From a checkpoint of a small transformer trained on Wikipedia.
Size: 10 layers, width 160, 5 heads of 32, MLP 640 GELU, vocabulary 8192, 5.88M parameters.
Architecture: LayerNorm before each block, learned and rotary positions, untied embeddings, attention and MLP in parallel.
Each number is 500 + 25 x the weight over its row's rms, rounded and kept within 0 to 999. Layers, rows and columns count from 0. Numbers have three digits each. The size before them is the row's rms in percent of the matrix's.

# up: layer 3 MLP up, 640x160, rms 0.211, rows 89-131, columns 0-159
# down: layer 3 MLP down (transposed), 640x160, rms 0.0541, rows 89-130, columns 0-159
up89 096:503477531582505503501491530537502550501484525486504477481538522482505473501472498475492495482506473453495477508511506490516495507506509474510470500466504541509477520479574498518482487507521525508522517504519454520469455495541463498416480474498512501511504504490516521478519454476482507497481517495511513500530493464478561474486511487541492501499506490529523506461511493545502464490469504517462525456546509510511524514529522471478481510540534540507527485473500454502501523517539483
down89 090:488522491480480501458488519462473488484488493526488464492485457462518552527544536565493525509497526529467515502502507508503492507468483544476522490487479470505538445492513499509524507478472479518508480506517495477504542473478541543525535528481500513512483498505481457510465509501524502502538502504493504499485471512489470532498474522474475468468529525476475474556523499456508565521534493468543494504456526478494485491490490524511535445510494486472457518547492506535509517498480496
up90 119:505516537496489495506515485527494515498536526486531479519529501467488456498453496487564482527466497557458509520469519503461495468533502464521494476461474519475488490519462483465457505453510480470467525524532513521510475530500479458538482480483498507501523517528469510479504519492475517466525490487488457485467489472537485480468555454518462535500511503483478531481498519527472538511526471533503504484514512544469498502501525565472515511469498533530496521514494510502509498480496531
down90 131:514483486471534469532458504489521466521512516474495468472492516487495507496536532483495470472505452498532508498540476516500481530513500533493547522502516507499494494470488457541490498464493452453558490438453484525493503497512501514533540471527512527517538478461484457501501498489533484523457497492530522501515488483471531512487525466529515521498517507487533512516540482485475518528523508482515498541510473514515558500510456440469516524495494506487499492494538469491474528523495449
up91 129:490487514520546535483539520468438494529545491489509516500477516517555468505481486545535553468510502505504503491493512518492525548523528541492539546494537510515521486477509502501487527498511466520515544543519534509525478486508524490565544466526513494477546468496528502536531490507482486518504475510522510488497529492495507469469532515447530520510486506522547496498485500469484510543536492530524556472506494486500484499544507529479512477511498520507482536511494513532486464509505519
down91 105:520519492484476487523475519529558524487463530510480457526511485487450519525507532444489457535473501507467502498470499479502509438478488480515502451514479507504507510514486488525523501494507549507488469483510483486490516505495437529416487529483512490541469538525467483462496522487494505474511521524482499518515493507537483528534501474526485489499550498457470512501527526544514528468482511511488451535519503535501498508485494493525476521502523527507518468490535509475546515467496495
up92 131:461443510493499509498491530477502503480560524511515512528518474511478494520545507457521541495500488496502485479526495455498488492511494437486538462472496529495505480518518541504504525522538509489501503502511534479522468470547495515511488472502498509521458492498508530499494491473446503535495523480508490497467509531465471471488499511484504451490527500542474474498511476515498499518570538556492504476490520506506497484502489453528506465565496482485457449479527461539478506489473470
down92 137:494510507450489533497480525479476474513488542553487500526503464444504533455502479544501489518494511504512519533496478477479485527514521496556477529488463474505517487512507503478509507530466457480548485505485495477495446490485497488488509479495504467478531516520519489511536592527523501507487512557461541462494513466501530511510522477511464492483501514499512505516440503513473501513489454497548531498478500472512504510553483478479509497493479523504472529504500442505476522490521498
up93 156:505479491513495542527485524517510508501499528508493518508541545476486511514536519453517509530473531494495507513521516509490491490532498467483481460468487493497544461545520506512509537517504490503491488476486506490465508451513494493484514506494481523507448506496492486540550490514512477502499493548529537484534490556500472480534535522530510494515508498495507534556493483487528526479504524519552497524466516519557459485459484495549453489530546476518540531519487449475491492483446484
down93 141:505527513463503471470523490472490493498497508503501485536478480501496513503454482565466493474529491515508507470500466492487477525481489512512515524544512505501474548452504509486504468475528505491522521536503490488529475532487514526500489500502527489492540505507517527451457529508475550501472515452486472509476530475552536529479474493473491506489508494512480458445507514532467483524480465486489501501543497480447527527556521506481561514460471530497478484475532516514506494533542534
up94 089:488461528497480506492496507498497476495482524486485500447532542500513513525516495505497457484538492478476494504472498470459485434483479516455461534498490492475505510500507477498503482489519513488524471473522499500478500506492508492485493460477496495456464534479533495506506533479501449490460528498452486470456496494495515483498484437505477499479513523523469480456460526492519488511494492500520589501509479455482543487555492480440461542487447503550482504500499501506486520497482503
down94 085:509499483508517526533493472519460488479483499527502500508460445479509496468478501499513533517484530508563538494511511529540508537504503488496526476485527495518519463535518504514502498521473487539483531513464497500483496474534500525543476534516524487515519463499485492500449449492494536521542492509553520477532483552500469489478494524519506494482499444495513517490518500496485488488503494480492460476473489489496502509434507494552527425523550507440507483504481499474471498455514484
up95 078:504508507518509465534499544521489506476508509518485482495498487486496444539497477480506515505526529513503488485502461473481500545493522472505518485452455519498482522494556483496484497540501503525531493480508469506523535528531451462473488489501471523408482501530506496492502502508457510488477514459472508495490483517456558500504481536477483507513465489501531524455544494517537503521462462505505498462495500472502544474512488514522509457513481524471493473511522537530525551531470493
down95 084:511493530532497505514493496542520520453481506487478494513475514525514478498492550484473503501509532491510531532499509464521525519545476475470507492527498504500518494495514475538499518529495569521509507507497490490463557506495516479517473454526531474479497486455490491534517456472493510472461440474500472463478491492480496495527478517497538541501532449475528541566493520525529533470471518476450525462479500481474504482493488524483481520482480540495516509473460531506501512494526466
up96 101:466523508490498492531490476477503488502491466503502478497477485524466462519486472485554500474480478502455542530452494449469512461460529444477535489482508516520520511481537481495520470457499482454470466500531483532477473498485477471496494470502447490493503505458501530484483484520456490506515464458505485505470527451491543488498532484538528489517469475506525478519447481515484503459499487477544480497489498481543479498488487513455456486517471515494475489484512476501514503520525539
down96 104:487479492506516482499523511514520513515497515497538517503466524491478487496526538507480481502487499486482507496519479490561505517525485532537470520512491469445504513546461512483480537540517476459490518519481474525465505524512520502507540459485543472437505491508475494445479510522567487496470545483496529491507456522496506527489478475442483516513498521494502469511504514512523523574503486477546457503489530501469524492486482489485513484534529518458457494504461513478531475508481499
up97 115:503482514488542513498495546505494491538465483510512525494456503528478518523488530487513537437484525490482517489488504474537489485500526506466557491502503480495497533485468455485465465500486528482499490504519505509498489519499490457444498474554516528509506552487491519527492495494486486479511525440518511492472554494521497507489513526510535514515529526479501496490509539495486535460509500478479559499547513456484527469530469533524462508537514531488460495487478485516497528472440537
down97 120:520510490502519477463531507497509485477469523450474509481482499477429504511536472512452527502502493505551492488482484529460470518456540497464499477477527485516524518491432504522464570501522481465529496541527470475505502540519466518494509500474471496471534481527479508536502509488511546531498508513532495497487470509501506519492514438519477555519504466495515462517490497507528469539481529508509476505516492513435519493487527503478543479488516486503514507532490525499503502516514520
up98 078:471527492490488505466474528542504484495499481521477534491482483502510531524519492509476512524516476525504466474503525487488556496526497496496523481516490480470545513540496518495505542505533535582532505512502479487502507477529503531505517510541472510496462528521521521540445489471449495509517537492498513501502540507527443476494484546515512499474510519514512543493499499484496531548525532525530445480491479519467478530425512498518484539534533493485496516516512475503489479452494506
down98 079:508487544528502526470512499509464521531525493518499494480493499531526511481490466524532524489508494486487486482490485493541497512513489495519510548470509455518531498513543509511516473520505450476496489534472494490507484496438523488495485512492486520521467490467506497512555521526504519525511501522484506516511473472471547515531528488490469514528514464479448467522504486526471517467469490501527551545464536454523541480518504524490507482448435462507455486497494520495505519504423488
up99 092:486464480499533455512499521482459554481491517482484509470500512488559511531474482520502460514501543526482495476468484454489522514481560478515515482462520491510513482550516517527494528485510476511508486490487523512521452452495485498521484488507535472466520511514507509529462489529527524510533505497473525503455533473507525479523517528463507498502482533531490485485515492417538508493552490542481496513507485492428502513498515470497488459504528488492497474487505494501480460505533535
down99 085:497498524498488550487468466476530422506489514505562467514491493489456513526483488472481533490528520484501500513537508527534511483508476488475465524506490523502508536471472482506482514522492483512489522499512504487497542517526543528490547499514472490538461518486493513449547514515485475483452505470485497478532465533509545510491472449485492490501477491469515533509456531559491505529467466430511507500476499522554505483491521504520531529507482484489506498491489481523468504519524498
up100 110:486488559453530468543543490487515495483477503470448518534497509484532514521490506460478491487544505499486531453512528521479492511491533500512530511469490490498536486500505501480534544489509482499537455524511462474517492536511511509483509474504507479472482531513525513494476575504499496491492506515547473482489488539504503498501527506497456550501529493515478518502510480480527498542537546463528513552477449488484531505535513510520516524543451489529486508480462518501500468510474472
down100 108:533524473477483528477503466490500512511503516472506583517468535526483536465518490487482490508494509470502464486478464521504519469475454521494476503486518499494522534547516488458461491508498512486473487538500506521500526476544480490533471521490484487476519504499430496500537467523485500514512502492504518511523504481497484466481504488470500517501517515497524518526480527539530461543481473523501477500461535541519483469444530538491539463448490488510517483485517479552544506468533507
up101 108:538532478505514477555480541504473460512464474549512472487534495494482500516494512520468497556528469505503504515500463481512477469503470490472482515522458450494500514491472468477491449499457538472530474528510466491508476468493523467479544474505525461463477479503544479496504489469538500493518507501529508461519555484538489480473517512453490484521489493519513499473534523538476493520509484465516482503474522483497462467516494511487456490530533528514494467504498467515530524530484515
down101 105:462480524484460496437517440494517522499515489482515529532491499505532476484518460450537466466466516461516462482505512491483506509483516503498536496519521545496502489505515546519511518499542485528473539472488505492503533543502464538491461521511481519537517492503447513484497515512466532484502507493485492536467463488457479515546475490544497535502538500500493456519501479490476504492462483514500505472519482542521575527497500498534518528452480506492486525511483527476492523485504489
up102 110:532516504522501536509525476499495512518458476492510502496534536498492505507516479480511487491522557540463495502452500495472501511482459507561472508527537486518479508489504480478517502441510546474471478463510467493481475487489513495479549470474546417485516497534529487482519495507471503456492482456504498491533479528501483517472491465469516468506530490482473502548534521477507490502488492496508507460484488482471455523463481500486487482465518516485508549516516466509532455497533468
down102 104:431540525464460503486487530468500481485540525539529493507430470529482478498511491517496472521484474483492511489532456485506535516537470474481497525506504499494516500513510462524503507556484432495486498544499518486534481508512510524507464538511450522528520495471470507475491482498521524505476529531492540495505541490474489490518511554514465490472478508505504478442464488539543508497503468502518527509508519468559513505500518498485492490509507524504497485499471477475493535490472539
up103 079:502510552507509466482482510492524519522474487516493494459491506500461538478499478497502504510505466496491512488524507485494493466535460502495506464532500486480511475476456486487494484578462511536492506454518494516457497500536488520503516520489515519482509532489503479519471485472512485507463475506507498436523502515535523499476538468516487456530497548452495497496528516507448499472521484495474442496509543506472515522504486548472493448496474523465527581507464484508472521517500489
down103 080:490463469451521548494515512496468495497556519481536497494493516492534529494507513494477515511453521541507528511510511520507484530511506513516489542502520510551493493498537528507501484494504498471484472492479437525531490514508521475511482445483503508511491487514488473496523472467505513477518515487500480541497516499538485516504534507496521548449509473520552525467503480445481527474489497479478520491480427516495464504488495465536471559510487456499495451482569482471495494509503496
up104 096:507570502497446476509450519439529489503507479509485481516495462506471505481520504504506503536525516498490513513501519494440477500526458533491506525522499502488531531529486522506510519555509487493503533490485534450518465522479515489491505492510493527528481492470484484477524507495495479488482484518542497477467505532529484497531519473544528481489501439522481507522492473541480497442525472483486512478504497457490509455433534466493515493491485455505473504470466497463512519507465539
down104 090:485417476508526478529536502549493504510489537518510499479522529538511475515493504490492501461452528468504490465466470501485540473490537465524509490490491534536479455469480505508515531443514545506478484501492503539492501472508512507500498480488490476521527486502460517519503484512489533516535496502452460502482480485457487498483499527475494513506512542501515492467526505470527501532489509524515471538488493529481469483555488513486501474533496573499535485513536461516509484495534453
up105 094:492482466528492504489490529500510508467477499478514494503460508417454471530492493507488494520534540456478527501491507456481506548488483514456508480458482484504510465557549489467510495517504519506500475508500494489468508526495492503514479526513482506502509496487488498476483500528458474524465485462526510507495515515556489519483486503533520530451532503534491499466491444496492507509513467535496468499509441494548498486495519517492516470452477454493530485476445511503521489465445494
down105 091:477499506466521548506484499539502511511514483562487518508564499541534476461502510478480479475447462512524493510474500505490457491517493500513522501529501556505509529469481476543504483517470464495533502495463499464524500509507482478476521464499484535520493481530504497532514460510487517509501523518507530457513469474481485499494499504464489476528420477510509512500501555484486486463497497516484527471476496466491534486532461519526473499528494516511520473557525501493460518511559480
up106 135:458499506504530500496470480516500479470445516482495504515496528526475537459489500484527494469483518517497491452515524515452514502501489467511466506553534475502469460440476456530494448526454485526510521485505477516509531481496494529499524520420510543500501544507482457534488525528501494496524487512465488493498485502490503526495500494499461490481478518476479553500462487513512490498557484525538498543479529496495489486524515491469475503486458502472491535480527483528516504457469480
down106 124:516497520494453497513495556471492514488535484521508470465489484487522484520479480466466494523482482516499502566498493495556473493512493535504504492451462510546504524511563529474545505489470474493471493515517516494477501534512528466506494506555485476486500474482512514479497511476527508471512497483513505475501497505533483468500483542491536484481519520541507453498530511444482496510444512481485516472495443496497490517527458521586521494538499506528496479505487499484518481539481506
up107 089:456473558472488487494535492470487479541529497501517531515533488474477551525525511496476499540506513505477511481433523554496521510451529515509507517509462537504489523523523493483523485493484468502528506479529502519501496520486545468516534496529498499437476514543487523521506511484510496508478495500484462505511547511444510503498500511473509475492516520479478489532484494513561453511541519472505517533511496473444485510478529519553508488523462492515502469516529485518547482514518507
down107 087:507508464476500528514537496502556476496461506493492509480505532511502495508543462489469457504484499449503461531498540505506562463512508507463522535495484523480450509451499510508490503421493506498474489461481472541493554442525529500515509526479508537488508504506469522470500471523506510487512470511517496452533491512537535510530543538536501513519500511508545482494509470473489520467527495514489510496464500518475501468465472526470506492522498513484538523499503524495473473506473487
up108 104:518519459482473486479483526510503506534513490515474506539513466542468425477518475527452525485481525494477484447489498446485516480471472483480531485479507505503493469458528500478493495534502498499460494479445477479497470493517513474490453447519454447506500505505502500496499499527486497519528536453482517508506491469488480474486471484501499417477507505475478465482509491493485527442470506515504506471526532545531503470503509507482478476478495489480459473515479480512505474509490512
down108 107:504503527499497511503477454507505490439530535509529500484454508451504586517521493486499545501512511496534520554509465535499473511529492496478467490518480452507537484529469484513528522459517487478536492482510481523493495469486485510505536521474533511487503483498506513494497485522501525466466461504517499487461516510517529502500517506488530549516477483518480518518505463491539472534528465480500472486500478431511498503486475498519534521505513468504495540511514428490471539479494462
up109 097:465504487454482516517481491489507505491506483477507495530528494497482499540498490513451540449510494531461530478500493477465457476520500465485524512527464502470490465459507452508526461490442538447483537449481522480490518520500490481488508444511489491478520514508531511501516504514502535476492511490520446459518511497519562556500481519499510462516486484490533478507492524541502519466485469473502505490586518507498529494507475526508499497468517506495521491499504504520473477525467511
down109 101:527484514510523449477538509514481498501527459533485529469490491469470521478529495457505520511468497444530498500497472514500559549489559475537478486452492493524528534542505504484481528501546492501521517596508497511491488469464490481527486543491499519517497520497494472535482466456505543493506504500512504506448531492464503485518524541516507501514469499505479468511496519483500447540499514503481477489453471487469463503510491482491490507485466489517492531512493507520514528503494485
up110 082:540552511468498502511514517510520494507540501516488468462484525533512477507502477484531479486530478496467459484516490462503487474552477493521500480470510511511515531522485539488484530447526507497498500488502496451485461465502486476502496450556554443464505485508490485520509455468497501541483557498483476509518470479494497490517547486513488467473513499535503513545498509456508537507486478482465514447563489509474510508495466471463483497523523521549494492518486485498487510477502516
down110 080:467460462531482517508489494517483494493496517517507513517492490465505530503479512515464518516476511497505503518489524543502458538465503540508508510512483529455499459504527488480529508529461488453490477487529517550496515520497515496476509519477456555510522506473501520508473558547518471446542449473511507489522523521495456496481486506463496504535489506460514482444505528518478521504514505503549468526429511515518504490489547529523494511479475508475492499495510488507503513531494434
up111 145:482533536485511515478460484520493495423493459506516497499552522498465496461522456532483507491487504512499511487465493478523534491523534529535494477514526470507475477505523482532489471535466513495472496508475416472496511519529491520494519539522572514480502539512517508504467508508501509491511537499532502513530507502532490539486508432516450484556502499518511501487517518518521534463489490523517499487505492492541511522495488499504516521476495513509482508535539530502508456552525509
down111 141:543447526505490454490505496436529487513486530488487545498474525510452512550493495481496518498483486526485462579517499488528503516524502465465513487484485529483508497517524502496519487490532465475485483544512536497479469456536512527520561494503463511489511565544512471489488494525530538479511490499478526454511505529512498495492550465453525509487545509509495479490507468483496511511484521451523475514495493511524467473501519475522516512463528494494496489491497496495469471503465501
up112 104:478501535512513491480501535506474489486488520463455511515499503528488528499481544497439501486471544509502487502502508521542467550537477486485521478503504511477546479510491516460537523494515473509474469495544492469499518480483505528493511446519521500466532478454490474460486518500519480525491514469458495469488493558479503542548542525434506513505483495496474476471525479512481476506487477531540516508513492490492484526509503504445480489547445486499483516454509525526494520499507468
down112 100:472493484481488514531486504463538510504516505541533507503511481484494507495535466479563495540509440484516471526476482452448518442460513498528502528475501510519469544485522491532474506505482524522536505479436516489488497519503507493516481531483511509535493539509488527540502458484484495474529486561536533509493510474525505453467479487555477488484517513517522525515481503483519527497506528482470464514474514525478524489481504479517533476465530528505498477535490478454491489484503476
up113 095:523504506503510533514490504499514512518488494497476467491480482479496443516484494465487465507561471481474464495501469477464442503509518467480496461513482495540506470557518511478466486511500514513462459503522514518519465461471515474513484515508541479523497496497504498486484536521510517517461489495461485513491496502482470515566483536518485487467469494463492546479473455508415497471507559514519485491459483518508528500484556508500490529468516463502501495477534509501517517492512522
down113 093:492488454540512452533487530501553480463532504518525558472488541492475524481490532534491489508481493489502501475478505542521499531492515509508515515465542475457500503451459491494508484501491498506500494540495510467491498500527484509491523499500474538471481503515466474528510479498509476508536490509550502502520513518537526436476543535496531555502489502516517483525528542501506494497464481514502523489537500480457513501535479462468506463533456521507471475504473493512481461449472466
up114 049:505492522476494501471513496478542500425485504536484512459505514474472463510518468525456503493493459546485530459530465462479514554474516495500501486509509490530491525531519479529502495525521541509493493507454441520493518510532463477486494504496478524504476486478510534531483539517532494475480501489485500515527521548493516518546459513515492518493484494469525531498477561513487523507454539505456448474516479522543523502473474482526466509497511504523483514469535497514472478494504499
down114 052:491489516519536546468468556462473491490491519505556485512526527509473496456504522540489488518488490506517464538468533498463512577511526500486537503488519460470514495463475516490476526504503514475493501499483509492506513493521512540496539533478517487495477488475501497495519503514483515482492554508493499521492517545488472523507478437510500515509506501408519509494488520522485529469481497479486496470535507466505510549465484460494486544507496503465496482483430502492493479513494540
up115 106:500456476505477506513497503503530518519514509491483499494518506488494499500523506505465517453494490488472527485474492463505484511472503504477472480512522503497472500484515511530509520440550515467494572480498446480493486469479522503475473449498528519476495484528548497456544521507427550495486455473495506517457523478524475500503514497450502496516509490523529523463473524526511519471496491517478459480450514500513512493490505502538478499499557539494469502478497471537549492477474546
down115 105:477541497475519483461522510481439498503488501514551503513495486531505509484519494513508486547475530532492462522519482516462535521504458489525544521494477515473506540556460471503521485541483457507475488511472516489511455500507520497538520528467500477501553504481463532442488487535529475541488522492517505507490508534435522476490508472535485478508517484474471467503556511478485463515488490487535537486539532504494479491495507500479492477500481508501516487543506480482476511533489467
up116 089:515532496465515515484525459505494494481453504479447522501485540510534486519509494493522498484542497476510507474483507492469515483517540524489495490470523503496474459482549501471522533509489513530460468458542489520489461558496490486534527496474499502560513507525499470468509534483539500489438491486484506497522513508468477516555456466524494510515424496488510471533478524504521532498557491497473515505467467488515505487509502489533460545471504509483506498469499513471495484504532504
down116 096:497492476535496460507525514502533519545487489479516530517483467472489522450536477520500459566478493487526480540502507509501501509475476510481494517525486502499510485521477490477500488532510436482522521472466532496515539486483494499529441527506530497477508499497494496504492468496480474504539482520520561491469507472493466478509486526517499561498520520515480533472519454501476459510443568500521523525530500487473526523541507512496511484499496467538507504515451482521472468459500492
up117 073:513456506528490455519477505526545528491503502491503543496472472479480494508519497510498540487507531495456527500522486485464480516543505513465463496510501493474525527517500497508521501441527503542489457528505497476495532477504447483513433488497524484469497484519477494452461480558538489483499457501573452476503509484525516496509518516506509490481475500515489525416500514490474475475461505535466499514496501497452534453518523508505508492488504482471500511507483522531494494514475483
down117 071:499490493488543530501502470462490507546515477497501498542522522475525468469498449504497501537505515469519455555487509504482507498505470518547499456511512494478482480509503562501504493489531558470498495488478490512529450496527529471492506481533503507534503503470522489541526490480502492511529526495486507517513442547473473527465452483464511488521479496487511516515506544490521513496532535480472516526488448487486461538507483485505529520528498495498471477501463475518504547443542488
up118 115:525439485474506511531531520475502521485510519498497501495492521500486460499518482481493490511556488526478493457521455525461479494504510536470534510477492478525491471499524540510485509472468526507575498515478458531509484512542517481510475453493458508458470494529527545517503511508466488508486558529465493508457495472503524483515509531505463492523502478496521467481510495489472505534483472493510526487490451456477522476511509475491551494495516496484508447499478514534491557533478516
down118 108:464563496510501512487481482556505459492467483486465511521511494463502514476471517471498545510510555513527512543504509517519532485514524413504518478497503525482547524505510477501520498524493538496448508504454525503507556442484488489462476513488535493526503519472476470546509454492518476536504465497526478484519521496469500502522508530492494499500476487505479524514472528540520466529537497509488504503485524495501504531472475514464509481517481481504491486530511489489492456468530453
up119 094:471504485517520519500482482470498525466444512492534449492466523501530458517470471487532510481480496502460503488470511500481480544510497467533539515464537479538475522538498520456482489485522455468488503504490477524512527511503446468520497496498511506514483536478493485504506493532476493496510505458467505487527522515493566492489519465470472515497485531520477560516501510499441509499521498554496503515524502543510520519516553553468494509515527515529498514471475530541531496496483473
down119 113:478493477480504521490494462491540500496481485481513486457479511487491498517510483507475489470501495506463484508516501492518469601527479499484505530507520511516532526527514493483510469502523428417514518484467507525499510521475494501565473491483494506514513518487530505524511489518438515527479522518469472504495504487528499493516503458464459510508492439502462519528540483496491494493507541504479498489452518540519509473526519524492505546511510486521501521509497511517537558510507450
up120 103:525489534483506515520513533481504548486451508478497505492453447499486502464486505452481492523476493502498457493490457551523521493449472476470503489503493491504466479483544489514506486480485510485535494453468478446458518517482498505533486511502464522501471487525455482480476496513442522493504518494531492485545512478480519528451473501468495442497490466501514498485544458473519486494520520475528518512512523496507495510504492492523479480454486527467487500458512492529476532438491476
down120 103:484516472482450461467486505511512449487549485545492477517544521517502519527527510523508502476521496503485552539508504488486487512541490489489471508492535499511499498528443530462484515541486488489441505532498496548533483477504511516497513488483509468474516476498528517537502505504532447527483468503500493507484471507498487466533507485537520588534509532497481510455463530517471467537517479523472492491515470500490499474479498478478529508521479478508518492530487449469485481533519497
up121 090:463499519494502544514483468517511485467517550517548511501482509540502532519466464474531494460486498517505545501459480478498518482519495508515526514489529498492459503435548509520498461464465493454512541477495479503469451556510500473529480480507517500498494501533485512498522503502539542501464503505520482485472530457508542498474481512509469501477428527526452525541480491496493533497531525479522482485505541534452525521495495487488493505491511534506491524503515510529494481523523483
down121 092:482483534489528562489472498483534492490477532507504553483464514511464534489489487504478500511465485499516498485499507469485491532560515485501489517514481525511469571493512499512520468476473507470465534494476492511487495515491468490546489488483516478535509523495469515563505463473510567528505512512483466455485507516541500516478511545492464484506482505468488514522518489524522495457513499495473493486508529503484511513497489468484551476487484477547520517508505403497480515516523513
up122 046:518540513481502494523501480496522515487486518516458465505484512483545476516490475487505500577482464510476499488506488489459499498541504509525483466466519497526468528502491535452478490475484460526462455495520447527515437518512489542471482467486534462511507515506449510507478499501503499496513515496474496461458497497527473514515512502501524465506491528493544472529546520500441500484500463497480529482539482525494504500464547489533512473473508494511484464477470530464477531501472473
down122 042:515485526518508515491501472511504486498514541515538489533543496526520512505519524492470465506510492470489492526503488505497533506515474491546479458520495561486530473521472481538509496533476493469488526536482563493485461491546565492516480523515500468423510502471474486485506500530484511515512509487475486512499498475477514476488511453472528513529472516462513544513421489485504502497543488499517538508472478470488557500479505496481519468520515461482528485520494516484458467513512513
up123 086:514505472495489494503479468455543547479500495532466488516449497501445492510529513507490510503509519473498538523507545502508486450499481521505508459531492463493481445489484526500549483495421464478511470519485519489521516474502464500498516509516520509564488508493507471444462480511523528487454481502494517501499484513513461522501507473513460537504491486540524500499515541461516522469471519537468520530501470520489485491554516544510509552504519505515474512514515513480477510517483497
down123 091:470497472536482501449493479522476480493502480492542482517488517490475534500507530488517467443500518509547480513492541482478519539503502495473481494498533498545510481529460488498498495506518516498455556499483478510500484530505528516505525497465480516434481456491489542524473482531513464552525466508494503501513515513560550484485492519472522504516490462486489524501533544521502477499510513466525486531520510434513449529471491502471512529503502488493476473485496519493487561482474524
up124 111:488448487517479476552525502504527489500479469507471524465460515474511512501487514485515493452534519494501510444565481469500466495487515511484464519466468527471500481546505493537510449467509512508484480504508524546502529511511468498469475545505513517536497547480510476474496514476524495521501509462511540464482489498493514491520533539543523522474498537480477467499460524495482531506431564516496563518511504503513536502526504498483503499478505503497517500499487540474479492518503483
down124 112:493547537476484516505522493510479488524524484466449486506507499497524506489472491512527477503459486493532502551552530512510511497510479494480514528519509462553476475481504489469481540515517526489495483525552441471502484476471456509468467482540504491469478509514455523513470506500501482501474490476483518524496503495511514518551491478440479491495524525495523494523533494508518495490495463542519477508469477491513468477496514555520559491536545489529453509504523548517483493467459511
up125 107:507510483461480498525508493506494411527471507490465514509524498501499468469524491553514509527496521472493459457494501479545499510451448514472499515503471482515519544514515484473467526475527531493492456520521539507472457475502526498506524533512456487495505549475507512518508497465470475505484531509481517483478500482496490528512453443501491475454477504485487507500478424543488468491465499510510516458458492522532480479493509522469491474520501482485485507489469504505534506516504524
down125 102:499481497542511529461469519497491560464521504529497504484490499526459488504498482444501531460492507516496518528493499509460489493530546492512478495497526479472472441471475540489526479499460475543481532486497499483529529520502472509506500482495542523485507482578499514517455467510498513499517483507479494481524499526509501461473512572482494561501522499509514498512489544448494510520543520444482531501514469486492516513486501460498524527509476494499465475536503534495465496502528494
up126 074:455509503504478506460495501485510500437460488500494483492450513502497515549521497490533492513540466481485492551463498444484470512496513542476517573482520518499505526479468481523492507496498517495513438503494484485503498482538516517461477498482496514509464514500503478509506522479469513490517501497526473452436502542459529489494533513487428544492469509487511507472543504501457522473474497510469501496487524479525520501539531456459495495499501493458522479474511496503515530526488498
down126 076:508474532485480493506451484498521515485539531529513479523503508530489530469489494589468527493519535512513504470497503567488501553511494465515485456500483540482499499475492489505514559515497498510494521527520518525489495527530501558507515517518506477486518488501468535500479452512521477472500469507504497530505518500486491500459485474494542551482506443495554502525466524473503494486535508481500472497488499501491506456457496507496487490513489456497510497511486446473508461440508464
up127 113:468551489492528506488498455494558503479485503525500479511476486514475515506514510510484512488439480502460511535460484465536498488478510517521511507524526494475476488468489486517477519434459503521492501519506524511491492460506481512504473522514558475555487532503450507496481452447522494489488465467529521504472515485510511510523462503464498536514470523448490481515517537509502490506457499483469521497508483548477475487477536498519536480435500524487500484479510480533544510499519534
down127 105:508505544484487492464509516502466457466503544531517509502501505474490512510501496489496478551513516502535466465532469498474479485499473483460467501486474493543487543538483532510497483577512528497526447473484498459513480484455491504480552519462422495505508508503512501511490526504447512532485519514517506499476521500503517505429518525516504498478518508535500489501508477521536524491515499526545469518500541461558527492491498510497486460522498488522527491510514489467504480471515477
up128 077:491477517517477503530451498505493484478457487493484510536503480513518518502508505503518467506531503506497498486509498516509538538516533501529502485477486453469514488496541516527501490466551478504499507475478429495541454451490494473491474530518476495535479508541480508506480452521523470484517454499505526489520456524435523487526535484498512507467482489487493523504496463529495528582447499500496486509485555476495482529481523452522514463534510504500458496472492496468519511473492501
down128 077:512505472464523503492497494525533531535535499519531468509543514491507525502496511513495519489507464494496543478508455521508500498468462516495502499510489504540498509475498510470485503458522522468466471538521518511489443492505499495493499473512514492482558503499539466472542533484456522518449531525510498502462519483552494518515466576515513489507506520527512483481526471456487504428519442494490537524481478459511523455490495504497540497482460477496518505528474485512466487492511476
up129 080:520467477483487534482537518502517465481535501492499496478499506490451497506494474517534501539482487531518429524490522478437504485514492488489470500505492504523450496527490462512453479508499479520461474492504477525494478479517458514485503513495492548542499475463466477499481504488512486524512476477521439497503499499527475502503576482487482519481479488553534545543525477512488508523504508540500558481497474506489490514506481481535505453503544496498485483455499483512453502504455485
down129 075:493490474506480467502459439455503523485538509491494511505543499521512490496497490508513512513503507437522517484489481538513459473535461491495487501515507517515506508503530492514469482520495528464541508504489536518505519507512521518509504484486528475475455528537543481514529538484448492529516533512515560535495527499476497426482500534475494486520493547441503518479480539430504481505556489491493466509494539497504517461480489513502478511447481501489537483509503503466518502508504494
up130 069:520526482526513477501507492501505500520505509468510562504516522484441485534501496501526539507490489522501504503506493520508569496485488493483482496481515506453505537488495483517479546511490515522490564482514527502480535553485502497546503503549489542459448501482502506464530494514450463472508498490525517538502534528493505494488503526451491522517475497517452489534490507472475481546504495499511477539483494475573469486516515484502515508517501534527484459553477530529541522484492502
down130 070:490502503509489476486515542486537523494486503517444498498493518521571480482516499496489472494528495489516502501522541467461470520514486465483491489518514494489461488496481544531458466528470484484501460507477484493495513526523520456517481504500515473467516492516421518559463500505518507483499481505534510506501503467478519499479480544540501524506530490478513525533535524518453508501512504526502552477493532472434536483508470476517491490464506532543509486493447546500473513506529488
up131 089:532507513502495472513496500503490503492492471517488521473504521445516509504459526489504509510499528503538513498507480500507508476475506505480479503474487517485485570466512420463518479483487504513479455535560484576463520555488471517493499541538471517531476523496493528521505555530491514487521474488507514518502523501565524489497467527538493508447478525463503502543541505496477534505501475494492457505530480515507542507522490509506511512502523496521527479496502541532469510522484486